Weights of a small transformer language model.
Size: 16 layers, width 320, 5 heads of 64 (1 for keys and values), MLP 1280 tanh GELU, vocabulary 18747, 23.1M parameters.
Training: a variant of Adam for these matrices, 475M tokens, 7253 steps.
Each number is 128 + 32 x the weight over its row's rms, rounded and kept within 0 to 255. Layers, rows and columns count from 0. Numbers have three digits each. The size before them is the row's rms in percent of the matrix's.

# down: layer 4 MLP down (transposed), 1280x320, rms 0.062, rows 981-1080, columns 64-127
# up: layer 4 MLP up, 1280x320, rms 0.0672, rows 982-1081, columns 64-127
down981 082:128099059128085154117109147145118146131104163186155107121141110195121105074079135161106112108078141096089100146143057056162091110134118156134119091117165094122147175202119129152107168105157200
up982 110:121148111102086140068171143100074099141208114170136125171167080151122119129163135110076153102106152093136100126151090180148127191171186099100114125131128177097091148059166132162151119115130132
down982 102:155041106115118152092142158118139128133147094167115127120152129109110130152193140118092066166102154113100159118083132140083138156191078181107065109116073088164073124140056126114112157155155148
up983 091:119117175103065117092116133113105118127140111137144083118145170127168123116113159131113087159133171129105087120116124125092131143132128081184060127120143097119138139082153123178115104134099151
down983 123:131167137129077115053182090167073102119086180137147089156097120139139125102144071176073146107097146216140072117130067175121115180131127175182174131181106147161107149130095140174110115143169156
up984 095:194152185132118152131106108152129114175146148142134115147102112101216171119113141150123109148142117152153093167143167116117063172135119132110172066110103120108141147079100100141128137131136123
down984 105:145103108139111126161129143147096133111136087125127069135091137120194135140163136141101105159101121091072054161130179071068092140168155111151140137122112205140127090165091141079124156129165140
up985 117:131111191165184102102157108162140117162206133114157099167132158121141133100117165154085106110071151116133088123107223171189074120144173094141130101158121166114075171195194149128137092131077157
down985 112:136086151106161159083113142112100102111119132137151123138076146176140090136123145116159103153116176093137104131115188119140130061154130129147083154146156131130080251187085155092152116171155100
up986 108:123075157132212131131113063098167161152115100108121172132131140150139158136115131089126112120050134127114079129093171164066107154176122111200137132093117097123151160173148100114129076190106101
down986 088:119129119110160124123172149142208057129098166100088142138109160175186159083107141121145115117115093123167161185084105137104109149149175067132120147119129116142165106135123156164135182114103121
up987 095:177123176096148104149161112115142144181208118132135123165139133139174222098101119088166136113079142186099089143145158147143103153144187150123076073101186174117108172086077133166121114116083087
down987 120:097115116085097105058196040140136094126085143158127123151118157124113151078121158189135132156112178123121085198132143089131122080166166155137123105106170150139142157117109074138104200111140044
up988 101:149121151092093084133146157130112189176113188148137117159132158121169139121104138184118100098106114161103097161113190165112134117111159098164111160125062228125127138155120152111164116157083123
down988 104:169102131128095167131133178121141116133117106138153113144139132160138140114142182170101066088050170135106110171116169061141100173151165145089131125103087086131149114156120115110161150174100176
up989 102:153133143098120154121131125110176135102172124148122128143152135172135111168143154117097118109093099131072154160136105123067134101148152147153060135090097147083135127145146110173167114122124102
down989 100:105174157137118118097112135117137089189150136150087119137108197093102152131176086156129120140136148137105065138138067158130089102191143145126144152136086117131106144082121169157162180166131099
up990 108:106073163074137149104104107169067124083151109149162160084167178131147162134090110157135074134093121110102106104128084122097107173156163112190077166142147177124125117074151093163113073138056128
down990 106:135098151135097140145078187130143105157138096178072144172132074122116136136125180144127107107181157122127145153154125213028161148139138146177053121150121133121121156157159124099132072093155113
up991 110:105133180104113080128110098134164131154145109091120120164105172140161128114102149161082088171120133192136112156105126114042150161103177177124043115082176129133130162102123173122139082108151118
down991 106:117133138158130084127120134151151113163098138105148156027092151128078145140106155133107113090116143152111124108176088011082184096107083117102120165181117103207126116180167146079177144140142122
up992 118:130091123142132146119131183071106119100117125070157141151143148121110116103116168150120088119090208134104127154108158183098133131120152148181106157157114124081138084152095147149147150200080076
down992 101:179081155099105149179096156154090125180160112114191130151107166104116126161173112158115140097136199157135162135108126165059184100091125182140186124150125125162134086073097076169150128127101141
up993 110:161146143099075082111147156109063140106198127185156097166125107121120180135119076095131155074128084145150141149163117158142119072144189126111082117114123158119166114165133153136156151162110113
down993 103:146092103106197151099155093125181100119144102156124139133154092133110110153129121116083105114132132142151114126163225107156110109158153140096140190116113075097147107134123131136125165117166150
up994 101:148060157127135109115157089155115135144125121087167147164119182154183084136136199174085090135101118100089141149096122121108111128129131128152108149075152184104157065143114144108112085129132139
down994 097:155112111130154193101128100182180146139060163114112121175131167117086150170106160084080084098122145113151114040139141142112126172103039130128115142126116150101158061107116163131160146150140089
up995 135:135095187078197134096141134128103180110120122157206125135120165166196147113135125143133092176085099128105115125120098094182112120058194091147076159145116140101124112140118164139185104201138102
down995 134:163114157108166175132112160160098166142172129148068160157162124134182160128141208163103112129141082132105026084111146170113153144092114132107112168151143157142054199113097133101054137091166118
up996 105:156163125106110158129121075090152120173176084096155107142113103145202118147066086154080042146101229139100063146147146114131080118163198120145106063069132115143140159111123149128121123125087101
down996 093:124096154142152114113147110138155111146095177089080137075111165210151120143142110148101083131089134170098150155076084054137099123129157158147146079141166111174177167085144151164104131079107114
up997 101:101091162084190100097152090042156083105081210131131125158110118185114119116142138118126150075159176160126054149125108143149099126121185171123161150100102131122113134095155078120099131144141109
down997 105:075107045057174100154118144121132161134151153108207181084140094164073074176089153140089168190118132188115080138136129217121114183095123160150125134118121175114095074117137140097078128117114091
up998 101:161127127159079150094101145136137101158112112165187130119192127139150112095084178118131122137120138096120127127122149165102120192083189135120136102164175159062125115118120109130138139099130095
down998 089:165123174075093135130085126155126128129204169163158127208124112150140131134110138114170188119084132136113157179133103130146089149096171056161138168073076156109071161082135087122172129131130155
up999 128:139092159094089105100092163177106112158159116173173132187115175167116135141144094147095091104098150106108074127117159225094145097100133095136108140169111112084161126097131117152171139147104122
down999 115:109080138121129064106121132118130119138175157115135098089098197091138096214150137169093083133137141093129169096084126178058138091151132123147113134158112126148123078100153138106148133114148136
up1000 113:130133156126146091149166097125097093169120136195141089148087119130150150124157157155137069184102117176148097109077143115125125149116191151135111124123155190124167083132130124092207143149169107
down1000 102:149067159151147104109116133149151127121121175096147113166052142160090138199135138129109146082123199136159162125158147117122100110131093126107140181162166156143138089082130134079082145129138137
up1001 096:161154137130164106149145069158144118168200127143163128114104155111147180115148127111127125195117130136115118149126175165139150121114176138066103127119165149115161147120134110117183101118100119
down1001 135:163120118150098115141130115138091113107052103181150131109122151102119099110137114100128096174073124107081085165093107187147171146107133130110205147152129115115083106151205085152178164172191116
up1002 093:132143138084180140125084078123110136075160101154113168186126093116172128177206163094161121088147093158122179109124123162125115139147107084095150133098149099130153186110129087102116192140154120
down1002 082:120098110135094084109196158161130082100120154103091092108142116151079178169082118059167108144146132120118150169123175111142116107103137143175122098161168089152090089172146137144155119114118126
up1003 097:152121144140079132104193164122193113131142149093164092155116071088190153066105123150123170108156145162092099113167149124135083143066177210115138121119148177157100088142171068166189124107129102
down1003 093:153101041128116116150120074171176093134094124135155098151063139131112135133160208094118116139159189166090095137115151100170050086150112154093157134143159160173139084164120108140168134151172072
up1004 090:172074096072129113134109092090128205087163121170102105172153157072140158060051129156159159077118096158046131206164165172053111117055133160113147126072142123140134110155116110143159168150155087
down1004 080:122114120169143136151142174217142100147110121085091161088055066159151108178176108060123137088125175132159133052183082144097166170144134144100102138185125128099124150095149146120100108109101087
up1005 102:120200142122106124121136127159124111184129124158147129117091118148108185082084138119105069147106162198125119118148132099154121133060163146122109149121131140104119082106132135171209190138152069
down1005 094:140052215114131122190142132113138207073162098126092181052152146096127105116127133137138198080116077143125154161145129164156213111099115101077152116130128117084141141101115134141100109160115111
up1006 091:161130155134146161159120131164098128090133131117191160178212131071157143060149079120119093109066198143125067157161198166143092192116133074149120154166104124126129107144118133189162170127145128
down1006 082:152083113064145084085152155088083124093090176111161204164161142113119090094084147159142131079122144097109102076165089171140166130158184153117148128125114097154084092142075118113080147133095148
up1007 097:120108144140126147173152109129121188136131133145099088182101151099132126138133129117127101157128092068053100158151090134068149095088124065138146099116101106107110093172082102169158110130156069
down1007 094:160099130158139142142116126125148103170103118085117124102101100127098209113183131121130111115130103131152146159118199119109098132072120075167105095112136147169114129091124147166142179094134100
up1008 096:205103129080161138128117158170130127121170157123172125187115090104206163104113138104112124125083128158113132168129171143081125163077125098143143141101115127111160108054078117107180111166122116
down1008 115:132119159085134114105155164169147116150140105144120103187155129159110168091101137145135111161112135133103139170122144164110176185068146141164109194118173158091133135091112084127161125098132095
up1009 094:129159162134178092126138105154154113181122135098199054191124140142149176097080149182143083133081144114118084164105160142098074112128133094130119116143123122091133156095086094115164064230107126
down1009 101:096091129156170101129171113114094143125076142114147151131162149066098115160112121127160142177097074120154132088159236078163065118069127166157102081137170174167143150159141179125118173081080122
up1010 111:124117194146158112071154160138086129163129107150196089125121183119141148057098110106120109123130130157142103163134097173097133162104213143105135112148116162120124105129094106131227140148126071
down1010 129:117110120127149132109131122110117059103107117105114079096120133128117210099147121054112098195143123080140112151136124152072098138079165064132138152094084089099132139125112122183172149193110068
up1011 102:129143120149114201151102098156115188080126113124162091179139157148130200122063102136088124144124137099113096125149147147122104119123141217162130069116117080150084119130116083144123088131117064
down1011 091:093124130081151169089135210173165096107106149120149118180084199091133113109153130165188106138139090135145137121084182081126066131126190167105124092117149145135146130104141087161130133069132118
up1012 107:161127138077159157090100138206136096231093102152192119114142175119152119120055116159113100155115139136060092129110182182114111163143169100118080136144152056054081072085143139181119136133102093
down1012 114:159145181109107130110150129122132128142135096149204066116194097155145131072125156148180148162141097162074161161142178204126126170115126113101086135134129153130046144116151163109099142139120039
up1013 103:111155171111120144145123137167104115099133129143132131167130130112164108116038115144168059137105112195115090141173152122080159105170131145132128095153114108159069163172063078199123146123157110
down1013 095:172148107125177156126121138175121088184146179175076216120126123135085124164175126132138155080095089130087136084170148093141138067097117141095172117186115113145108143111164108111125166103129089
up1014 098:109126198122058069127155071163113099107167125105170100173089085104119250160113166122146103156094127092155102120110094109157122156130172153101069146095127105122160155121077159147158089182078098
down1014 115:103150161075088178134077083086105141146167143135113150151164109220089104161149149071063134131104094122083132150144137069119114129149187180101117089130119126120091106142145082139092076110145117
up1015 097:178155101101114192122141163181142135131154151144171098174162105052143149064115106130078133134085154177041115169140196192096069132167155161118144150099095122104154112159147086114097154152149104
down1015 091:102122169115120121115122081152137130117135082088111133047099165117097078136127095083146116140105130149175119085154093078152130089070107142107177108153101164156090114068074146133099104169159146
up1016 102:116141153106096171071152106144120092100115157136145103107122117162112147166139082155047092132110174108146096116111086143105114092134126125176041173140113105070131121069152123176151129169097099
down1016 102:143118116082149102114092165099113144126136108137144139098089135152133117137106158167105153118163175139088147151153142154112154114111089138107119110139138131165155145134107157117147181111138124
up1017 096:119069123090114132159112187103113090141133139089190155172136141156096149157146115123131139143147209138100134107085098153173095085139172152097052111084068175103174061125164156165141056145034093
down1017 087:068125108142165129063084091113150100047091104146071049115160157112076137101112106136053150141153193142095072167089125193124145125147049080090151103136142130129155158136120122095080109134131074
up1018 096:126170134176139136124142176154098120109204063116147110163179142085131185143116148182152174156077133107132109104140131139151151137107119122091106102103131172084125121102158086137158095129130118
down1018 085:056061158160202157132159096083098169088073104157088088108107109144099167079109108146099145102157172138090112104152099117147154155114097132119170099115100100096107067189194154130107104138148100
up1019 094:159122108135172163125092108163104118087181133124177137154192160153137110182161168128102110096126139113099137068090089146128017145160133091125135132159098093088113098135120093149125126150102142
down1019 096:124136158105089060138134131126178107084052090137109065099142102130128157099049103091106165172143096124144128160170172162158195135095122160130117126090191118194114109135122084079138128108126154
up1020 091:152089138085105177121146095162101118137195138151144114149140168151157225126033141090133080106087138190093099149118154129140127110112125101147112140095141109118077147084131170157148119179068117
down1020 092:107186155126112110106165151083103098140150173083125101144130095063161128157125125154129148185133135143149126096141145113080106181152102119152137123191101203101151162145151111135087103067149125
up1021 114:125146159142126116181165080094163152116185129112120117177109115105132185096080144158051073144098171172131075149150109148150091148145131097159115122119129091118112084121080109147197094167081082
down1021 085:107117093135066135096135133100171123144103089134098129118110158154139158062191130176132160087136197170116117164096122147189141090152083086180164152095131105100119146154109138082126131101060115
up1022 106:152119114088133154108147150090117155115150175156202104158133098121147118124164128111043135091161156156131156114108105173123105110075143104186106164153125113100147086095173144151138113112115135
down1022 104:087151129125099153134150133142121082082156144066132185068129114146162093100148159085108075135168168102113145172182095129109130174168127144078104157097120102124164134112111135146147142145143115
up1023 113:135065158095174103098129153106126135220137156086124121139090156142168212104151164073087150149119128139119128139128154164150088103068141130124089126145157168082115125109151153164235106136075133
down1023 124:158127181088103153118156142112160128108121166106094126139109095128159151157086199141128068109145126140110180119108189134191152132098191102110067170162161123082082145109117140163167130172124114
up1024 113:132164171075144084110134152126083156127155152127138100164126080116131193158128086196116108064134152159157076098171098103151117159116151137078106108115117157113154137007180122200165167125127097
down1024 097:178176156214176145140186134115068090086111117185151088137115153124136192161099123079122103088149129180124091113154100080125118086131127155117152133117072107167133176114099129097099143173166093
up1025 092:101154112102160089131130115165194093119137109097157058129076117139101212117097159090144158195134135109113073126104108168089118127155185173112064122129196127145174151109056128112137155195121102
down1025 085:046171070117101072123113130166113132130152140117130122133106134143084056112154171098135109147145168165128119143109128206132125204118119108126125172118147112122116118105066131081117159096180019
up1026 104:109161169119157076123176128157062157111114156107112136180193197185093102113086111121098070124145090158118121129122138147091143165081133062179153148135129104132080114173097146115178155128139125
down1026 093:180087127156079094078062097054125099165118142109104113144135180172135134112115113148145158120125095135149193121159152176148120126182122161103118056158144113106126165106081104117131138145108165
up1027 121:175092193119146131113116153160092209124129127134164125145144136149164135139125132170162109101079123124102115141117100176106149104056155114119121098138169113090132066138127146156198157143072107
down1027 098:156161119094109196118121130174137075138165089074068146142081136134127176103095176130165089135169095156132071133135135125065109139098158145133131119125153134080106110106124144129139190099158075
up1028 120:126138155074083118129157123068075137084138089148189096145113185171103171158077147192152131109121111144074047148117126156101120149130205137181138129057188168151141135127044087142145119149129103
down1028 110:154118061153183170117072068151133153151111180145115110137082178164164128144165164127114158088106034118122132141126138161150157188142144058102101118109100120129124164162154113096138091104145119
up1029 098:147148132146140102116173134149077071083167146121193095163103136144131170140124183117135113073122154146125099122079158110157123162106170143112050098113218111086113127076117134185166117154115127
down1029 121:023072118135058082102119154142051085100163165099139139183179151158100165123137156123119049131125174137049100140158113118116104103169133098137143097193150116099140127125135093183136184155095079
up1030 094:121127180166087132160144101093119115090125084130172140160100174077073131147109134092160129114091143092122075161138118091099121084123172151154120111137151135136188121146064102102132182150165068
down1030 080:136152129097168133106092169144135161153137109085130081093103107150177127151110173149140140123186115145166153127141141137115131055156056106161138138152123081122107052145170076088128120135100140
up1031 109:131113149114152146113148177193083148144171110169215121184135111096198184087138106101158148117109102141137046109181185180130097153115094098090148108149153130113072141174149115149160157134114130
down1031 097:156121144146077131168078151141183129121174163143150130156118155122075128095115167110127121162069127090176107167133111141134150159116100136118120157183080131158164071151096148089178067143104116
up1032 114:132184180109119122129116112150172188150193096141109110150147165063176127100140069106160044182134146145085085127101148137115127145171128107098114074096206133068093178109155186151141108190143108
down1032 109:088144127184099100096139142173145106140194109162130169152097128100110128111171107112081131103166140182102096106105158117134132137124108092142124128143038179102106151140211186146109138155124117
up1033 120:133123159124136126120148109112145182185181108119166161140099180138189128149085100138164094128132180141086064097122119104117108129058155140157122049109158131140094129114150157134111115169107108
down1033 115:102119124123117227145129196160146150084109201181112118105090078089107169098140094085124165146105168072163086127118136089177116086135110109124098161125101126166137149124085128093136096108118144
up1034 101:119084201101121106127112108153122154133111158092116102156165125103144151056112173100173081097103126125105107162075150159118166131086128152136107078115187083135110100107112156182147115165124097
down1034 091:120131059122179130141147173074151131132103059127169154138103106145105170121154141090054085149116071096148125085130097146165115141120133112165119108186150176108106139158104154095161140193077110
up1035 103:131073146117126104139181049133087086134107117176169125153179176127149099121146160139110051108124127092124113141130129132098107121147139109119156066141150122122158097146099046148133113169130127
down1035 076:119140118106181151164175162142141145126089123069100109106140151090146102177088115133103119111170167131146160132106152136083132100160076108107130087059134077139186143083145155133153150091106098
up1036 093:151124108112161130151105052138116115112132071099122119134140149131182098139165165111109129083115107188106144134055154151058123120185100088109140100143142052102135102135144063155105153085112147
down1036 079:134177113099132152173122160187119117165091138150131074100100138098105152161140158143077133122094146143060166069096156117193100133118113201108163116096114118150134094099138142117128121177092148
up1037 071:127125152132136174060137156147160121093112177092140072158089099106122190115100199138033111173081147156127110151151158168149113155076149119175127133094139146126091153066109125153171067108125105
down1037 067:147092143133117175061151125153128116114131214119155076128152106145171202090076179128075087182060179125081143154119158210125088147110144121184115168099129120152105176077101114126149065163113135
up1038 099:139118154095077146166143145072146114137136117114173105142125131124143114093090085127073135127132165145085095144084092121104076114106150160127110036083129086105126152160152137229088072103061103
down1038 096:102107137079106116165118085137135143156156128173080072110144145076125105184182100135115092133130084101118128110128132084107110137102134116112135122105124131148154143138101084128061078135115077
up1039 096:134068118123104151134141164113136060121121133112120090151176131130109136150142140129068133088075134122122127154163112188149117146120154164165093132078110154091150167037107150162157140143091122
down1039 084:099116146158180068183135135176093122122145136119144064128101090094191196125180082153168140129073124117194114096108181137172091130213123099096133106112068152208199116152180177114110122159062055
up1040 090:152132158137135115128173110157104136191170123151134084214126116092166181066156123133091099119115133162115094153118108162111120122088126123107101070095155146131151127103126104176184135175109083
down1040 101:098093164149110140081122150172120104142130159175179127122124142148077133117169137142181093160101088117067126096144113135107185151084172181132131107129141157140135098102172174148097155090206120
up1041 094:105085175135072079179107127119174153148162168133136162140171155186101172108107084058126124065137105208119145163157114137113137187135128131136053103132136103146111111192146143178127125075106096
down1041 095:090105082137120207109087119140147131099122192129080125155153150217124124141119130153148157145103134115185179101164177169130152112149088121103146099114101155074139128131132126130114092197089106
up1042 094:123093162093151078167114102086144156108159147124165099141127132136144188129139138100080144107093148108120137177146121171146141118148197109078140131127210170099175151132073094104220116124133112
down1042 133:083084184133126076127129162103148097099122114159215124145132164183079148092135074132143114153051158178127150125112114093143112064146139127148178080091097112121144078140176094158126146191125131
up1043 097:147141125062130137134167161149100139132143175145090157134109152166108114142103133157132099075148115186104126134151146123132133159095150102069130130111126099136097077106099136141162160170160132
down1043 092:154193087061095144048086149133151130170083096108120133148032094193105117132157103135146082120130134153096095127092081083134165120110095156071140080138161110120208140118178165111107125159091103
up1044 094:110111153114077167140134151116127190131107110166112135126150148131127188137077139173091111175111177139132122163170129178107115142125150107195148144064147089154157175095049139201177094200080064
down1044 086:136142115131140133124140164143163100137094074131189147098084155156152154126224152114130069162062107092124121173081165141100140061174159063120118147118143148126141101152184062148133216134123164
up1045 097:191122138097130131181160073141114074105137095120120152119150126095192120120089179116134080169134074145136124129146157170142165203104146166123075074198159202122155164057090096117218138091131148
down1045 085:104141129110162078110145148143118063114144109142020141090105122130079136138152146111145150215155173129092189108141076112127161105107118135166171130045136075113138100104151182097118103115063189
up1046 115:140178151095132104088098105091056080123134118107091130135110082106149197074067110071131138094081190156135080167123168184093068131138107120112136092099121109127147144132134139183111105132109120
down1046 108:151130094122131079142105107140111128155133162142131141133065199148134104136130124123147115108146137151134137130107134148203104129070120097156144099095101141144112162135174102135132091146120086
up1047 100:104154137111149097107118165084109111136143166099149105156106086174105143154118137098113169059149163147132107158170140150125110125050160111183163132092132163142095113063193127181138134129160123
down1047 097:088160096159204111087148144099119097127120126149126137128168152146157181120111113109130150100095161098080125111103141158124106142108155099142132146145115109155102087118078072098116162153187061
up1048 100:156113149141122113143111119144110174160179157167160099170194131108134138100122138173139086101090153161117109195131141180143102139112134157150114150143170128092119131078043125152208115117060142
down1048 117:200105155120118135116085077185113116127181104137090130177135161142190096178088197129177137152073106127124134150151117063081144158142165126130114107102125152087144125067158094135094144100216115
up1049 106:165156168116171111098108142175181116145119170062132102143071155157159148152059138109111146173114159121122146134120104116098103122139164160126016137103173105077132114110134155129110077137083123
down1049 095:090127120097198128151057097175113157109157126154112173160162164133124144094154102079090097097177108144070134108110080171141104106088091068161070120108114094164127138120186139050060095144115103
up1050 064:155102182100117188073139120105094091132140167052112071148105136080127154115138159128108130116124128169069124207160158180128119159144149095157129096094124163111104134098098134155148056138117125
down1050 062:194091159109119195085140107108132128126135189116120088128111140128186205104054181143081121144067155148078106158117151182114110152158191123159111113122156142115101185085105112172171080134126127
up1051 091:161087179133141076096121106140114088204145135133194071163133139130146161135098175140111133194041143140105098163100108138140097130088135144144088109096074163102110110101140133157117139108092093
down1051 110:131167143126150122142155107191136131120142161160129113154082062127147167114207141145095105094139084136101114187097130143061149108079166096138124163103133128155128094180159147102149096198173099
up1052 094:098162133132066139106150141163077155141186146135157091156114121104129141144066154169126110127049169115105127170198162159139103098099126091117141169113131121104136119101124156110163080207096093
down1052 111:180103136101170106130111139156103114134129093109125090064157157178170099183139144118139128133123096160094177136137080123114109109138177204123117099117166058125135173103117078140142106152148146
up1053 099:187114130115092153118098166121150199135217154146097119212133111140108223076167130125150096155093145166109157132117115155119130141137163096150134135096124071096142109077107146096205123205130131
down1053 114:106120124119108132119132137105126121147112098123144114157083135141159211145092156192151095146146118140145127149129148133126153160137162133152076132097148087102057192062107117113162090131121107
up1054 099:106184131078146146134130164154112081114079145158169172114124143090071101124113113128120083117146160148111086113113163159116106099091145158128138150160161121073098077126100146141141169119156102
down1054 095:121145172141100136121094166124151117138127098115143163106121116101097034118178154134161104108098160131124189153031123092107151211096110117115051144096106138146169102118159103169108130120106126
up1055 111:134061151092124139104136091092124103161171131136081090137034158141135168150148158106177111136124110096144137138095091113116156091174177147105076065094124117121083145128059103188137158149081120
down1055 105:104180159099098188166186132108123102141130165146149131096061129109065118177128122123153130096114142106126074140177123074121108156140147108118139126132197154129121152098056138166134126142102102
up1056 105:093108169139122192113125093143128121158142117019132090136098170191141093113100153178164078139046168120117100089169097066122122097144112091126147080133146112102048168134118134188095111134122126
down1056 103:099118058094151157163111144162141094131122166095115148125154112122139135152176139106089091080115145149110128153143079161183079069170133095109124142158110117104058126126176185212181190094103043
up1057 111:115133151128144099110207123106110118141202080146177109159136106155150214142147133101092113109100123155157098087098086112145142126153164058195136105092128171136088162083106182093136120130103130
down1057 116:149153103135112130154138162142127157162084079161081152134155152124178120110105091143134124174125104081109096123080128174099082154111107056151154136089143167106115121121163175094171102139176078
up1058 093:132115171128112110097129159098145178156180134081200095153117160136142155148117092167134130182122201114045106109110133153095129102084151134173070128108131149128145114156165165155183088135117133
down1058 105:183155111165109132117151161080138149199165116122140093129141110151173172104068112104114120118090139124148127191092158138156088160151149061138055151120130183100074163079086151142142124158134141
up1059 099:183146083122110173120131140105198116148143115170147130121182089121144131102121151150103119088077142107132072151169164142119134206110169177163104098094206154138183148105124100106149115146118132
down1059 077:176156090103165168072145190165161066105093100145149126090148129202119113108091116156144134134150104204147099093177175151109114134144130156152140184114126159116143170108141159076095120134137108
up1060 104:178107162132181149102160060103137204165139128084106135132121137150223090176085157150134116112060144163125102093121128112115144135161166135150133093144170103146100175092122085120136111126158153
down1060 093:127124106172146122116117166190119042127088110139098093083174136134130063095139159109142128175177088103144117162093130163164134108124127124112128130125120113144098071165146177080117095148120126
up1061 096:140069189112115107070108064147074169149120136118104146207163171069150105129118171162079152136128205111129127187110107188115112150143128096152064118099166148085132163089155115114120129148129136
down1061 089:139127121109119160115116081115147130138088106146083153161161100137144133084128168120135156124110128115099098244110139120167172139136188097105100136102130134133133120088075094093093122132136040
up1062 112:148146188130114109094122080114084159185130127132141098146147178130195158101090146123093080114125115178064118122166166177114116127072138103163123134126195128117044157173132139158133071085122124
down1062 111:138105137059150100113097064139116102209115189122147124159111127157098124125092129056097114104092150160138129163136109145206130133093055100121112125069123130177104158158170132174067155129124148
up1063 113:155122126071126110125101091127110090103137159157160138189176135100179154098137098179125142160132100106137093128119132174123052154124145164145103118155091143060166056115153115096116124174130088
down1063 101:105105104139054108134094193076115092078102195090114117159071191139096119143155157059127115204113117124118129098150171130154110151142063093121101184134047109116179131145167155142108143098117163
up1064 093:149155124131065156108169125126077121156154122126128024191151141072133139100120123122097172132159139138091128158081127197114134106117114109153115162123125106069084088161136153087157075109090099
down1064 093:107076141138106128146060121165161130151150082140131120102143160131109132207163134112148168142119114092134123140135110097130147083114075147191119106112100131142138148121131214133104178131129091
up1065 101:227171118145150163094113122169161154164215103105164105136115171106190118116130114096084128177093120177102137129106165136089060093120142106149129138158109166098093181124168112169142132114145098
down1065 088:100129140162119122090146099098129135133120120090013160108092141180116159144161153068149121188048159104144142115106087140091074144191105142150143140123101135129159083164196180125124110115111151
up1066 100:210171122124099169157151126135160164141187179092146047177175080072144163065151104114089122074079115151079134165104111115122107174091152113172119107138148171078105069147152135114141149130133105
down1066 097:098134084133106160090139110126154170132086085133123076128107120147180155100169207142124134121110186170173179126054128051101100130097136140180137154135118114147103127144122148145146157102081087
up1067 095:153126134166173162159134071114135162107114131125087119145115192086158157076091135109053173150127135139110107153085098165134151161112158105156119148148153117098100110148168113153160114089062080
down1067 101:187170192122123153133149135101141114084148114129155109164152146165121147096104065136124154148085158129109091157162145147131135151092132094145208158122063162196127112140144061074127089154176117
up1068 104:146142156156096115090143156133057092123132163183107145127085058109090143181098178186130123170056176114157101125163127171155071126059140156119117172187109166065122127124074127128145068182150083
down1068 092:089185129116122117164104167152126133152115141142168102140100132172177162122106088134158115171189129131120163160103132159132115023100137097125111149121087134178142123196104148061130148118129116
up1069 093:121115136122126102161167075110141174136210155095157085164143110111136117110088153075145124074085172128105151138182179124126139155109153095109106122146123148092129145065106169126160064152075106
down1069 117:078101160105127109105107175154098139112165076109157140080111146130059123145081132200131102222101149041118159192170122129167110096127083175124136176132172117126135175098113152190066117151183112
up1070 098:125126155127102153110183105143105147117166138144096056137145086129135103149139150213102098132147119137123111109153096122167148171184150158138080146167143134113039101111121125155150062164140131
down1070 094:080188126126097064141129189115116151154111140101121197066110122126072226140188127160192087191165089163111170159115111088094144164082186117130176125170129146162100139078120172138163130167124078
up1071 100:199169126142152142132155137119153129122197075121067058137123116143157147136137090076109137130085133124066085180132101133085139087142143100197153151064103148108129106126132116087128181134187077
down1071 098:138126112123101094099129110100068176112119126162110115102077163140162083093105119087132159105107154119150191122129126142119090108051107164123154168133143146208199089163071109168105124131133078
up1072 098:155139165106165124153145105172109118134180092136159097162160139124179161095093149159125098088094155179120119143113122157107125148151202090115149092118134172096101117132089120134202148160105118
down1072 114:003145156087118078114132150096130123125086130100133106184180114160166144129092120183119130131088176122119133165142099131132105140128140162169105134148157155131108146094150109132061122091130146
up1073 094:165120166110144127111179139072050145092137158135111100213127121122127080140153196161137148050147090154095157149072106159097156129127107116128087070113118136078149071104154091149141148147115136
down1073 093:084172104143179119142117130139111129124133101110116183156144117105068105093171116148140178129148113171137091080105120133098118083127134173136140070100157086171142147189188112170161163126160121
up1074 111:172130115134135188144080159191151078159125119046127107133155174161184169082154125113133099150129124125115137105144107125066101179157121121121114121182159080077065119130137133148119109089123132
down1074 101:151142121166130130063137136154127135158176110157115070136197113156145135165118154134146132133178150136075076149158100115130122089082142095158100151066119113136161165081127106123083088087192086
up1075 094:161094154079125147103155116137098176145166155093141107230138138117145167078125102125125106143122167122105106190114157167103105121122152084112082139128131100083139128101071176155163098200076067
down1075 106:121129157152094119125156139110088078143151085165148179147084131155093159138092130161128113163100109139155150124101064052116146093128153180151145143108161151165179087091104115106129100106206115
up1076 095:171095138073094139085104103142188157151146087110133082116156097111182160116121135158109140160101132107116122173160141124148135136109134151159095112068204117132134174059065117127114078137101123
down1076 096:144178178154172109183089138065160124116162171118112174123122135160091122158109143086113167074176085119125157109070110118159177119165124145134172134147103116108128096196153086099107154101135136
up1077 102:151140144068117142147124109104163132169112138158149086172080113075199111122067145188052139141161152163104125142130153182151125116128134038106104171115189097075111106110089131118139111130051109
down1077 113:144166175154086090167127085213173150186125130149084115148123088088167151078125131144122115154080135140154038181126136130157132106117148132137210113124105138166080149144153127110121116133161118
up1078 097:144096191116129166123158095126108151153186152104132094151133160059159192121128146092090077131086143116090126147138158168120130150131168080153141131110142139104106116100092127185140121168099108
down1078 091:199080065097111153109166172164052088129116153205120128083069113159124080127171136099123068104114133143109134137069123143141041083092118117124185130169132126150135119128187069182159125160141107
up1079 097:177092137145100141132211136124099171088125168145152094150085142090163091125127169101119112132090116115120122165067153123114123177087114111196135035081086134105140098139075119135202072206056128
down1079 088:106161153150137095128105195091110135113112060102086110080126103166142195118154117138118173102093116139134122188071137110223148170152048142116191104106147123154135145142149099144132133102162163
up1080 098:113152132121108081169132084094130127126127126145143149124151163063158146070107117108150099138134106122144105194138118149160156191177106128109128076055164144077156169111100101153167094112131113
down1080 087:156183133153122150110066143077090126174148147091137166133090121120165124125177114157120181117135088088148145144135118082108100116061145148115102138155101111113216126080166160134045146153116068
up1081 101:131092148047136175132117080099083131181151112099105123144133156106164140101138120193139110074080120185104104153150186145128121148122143117107126111159122137100141153072124091121176128126097117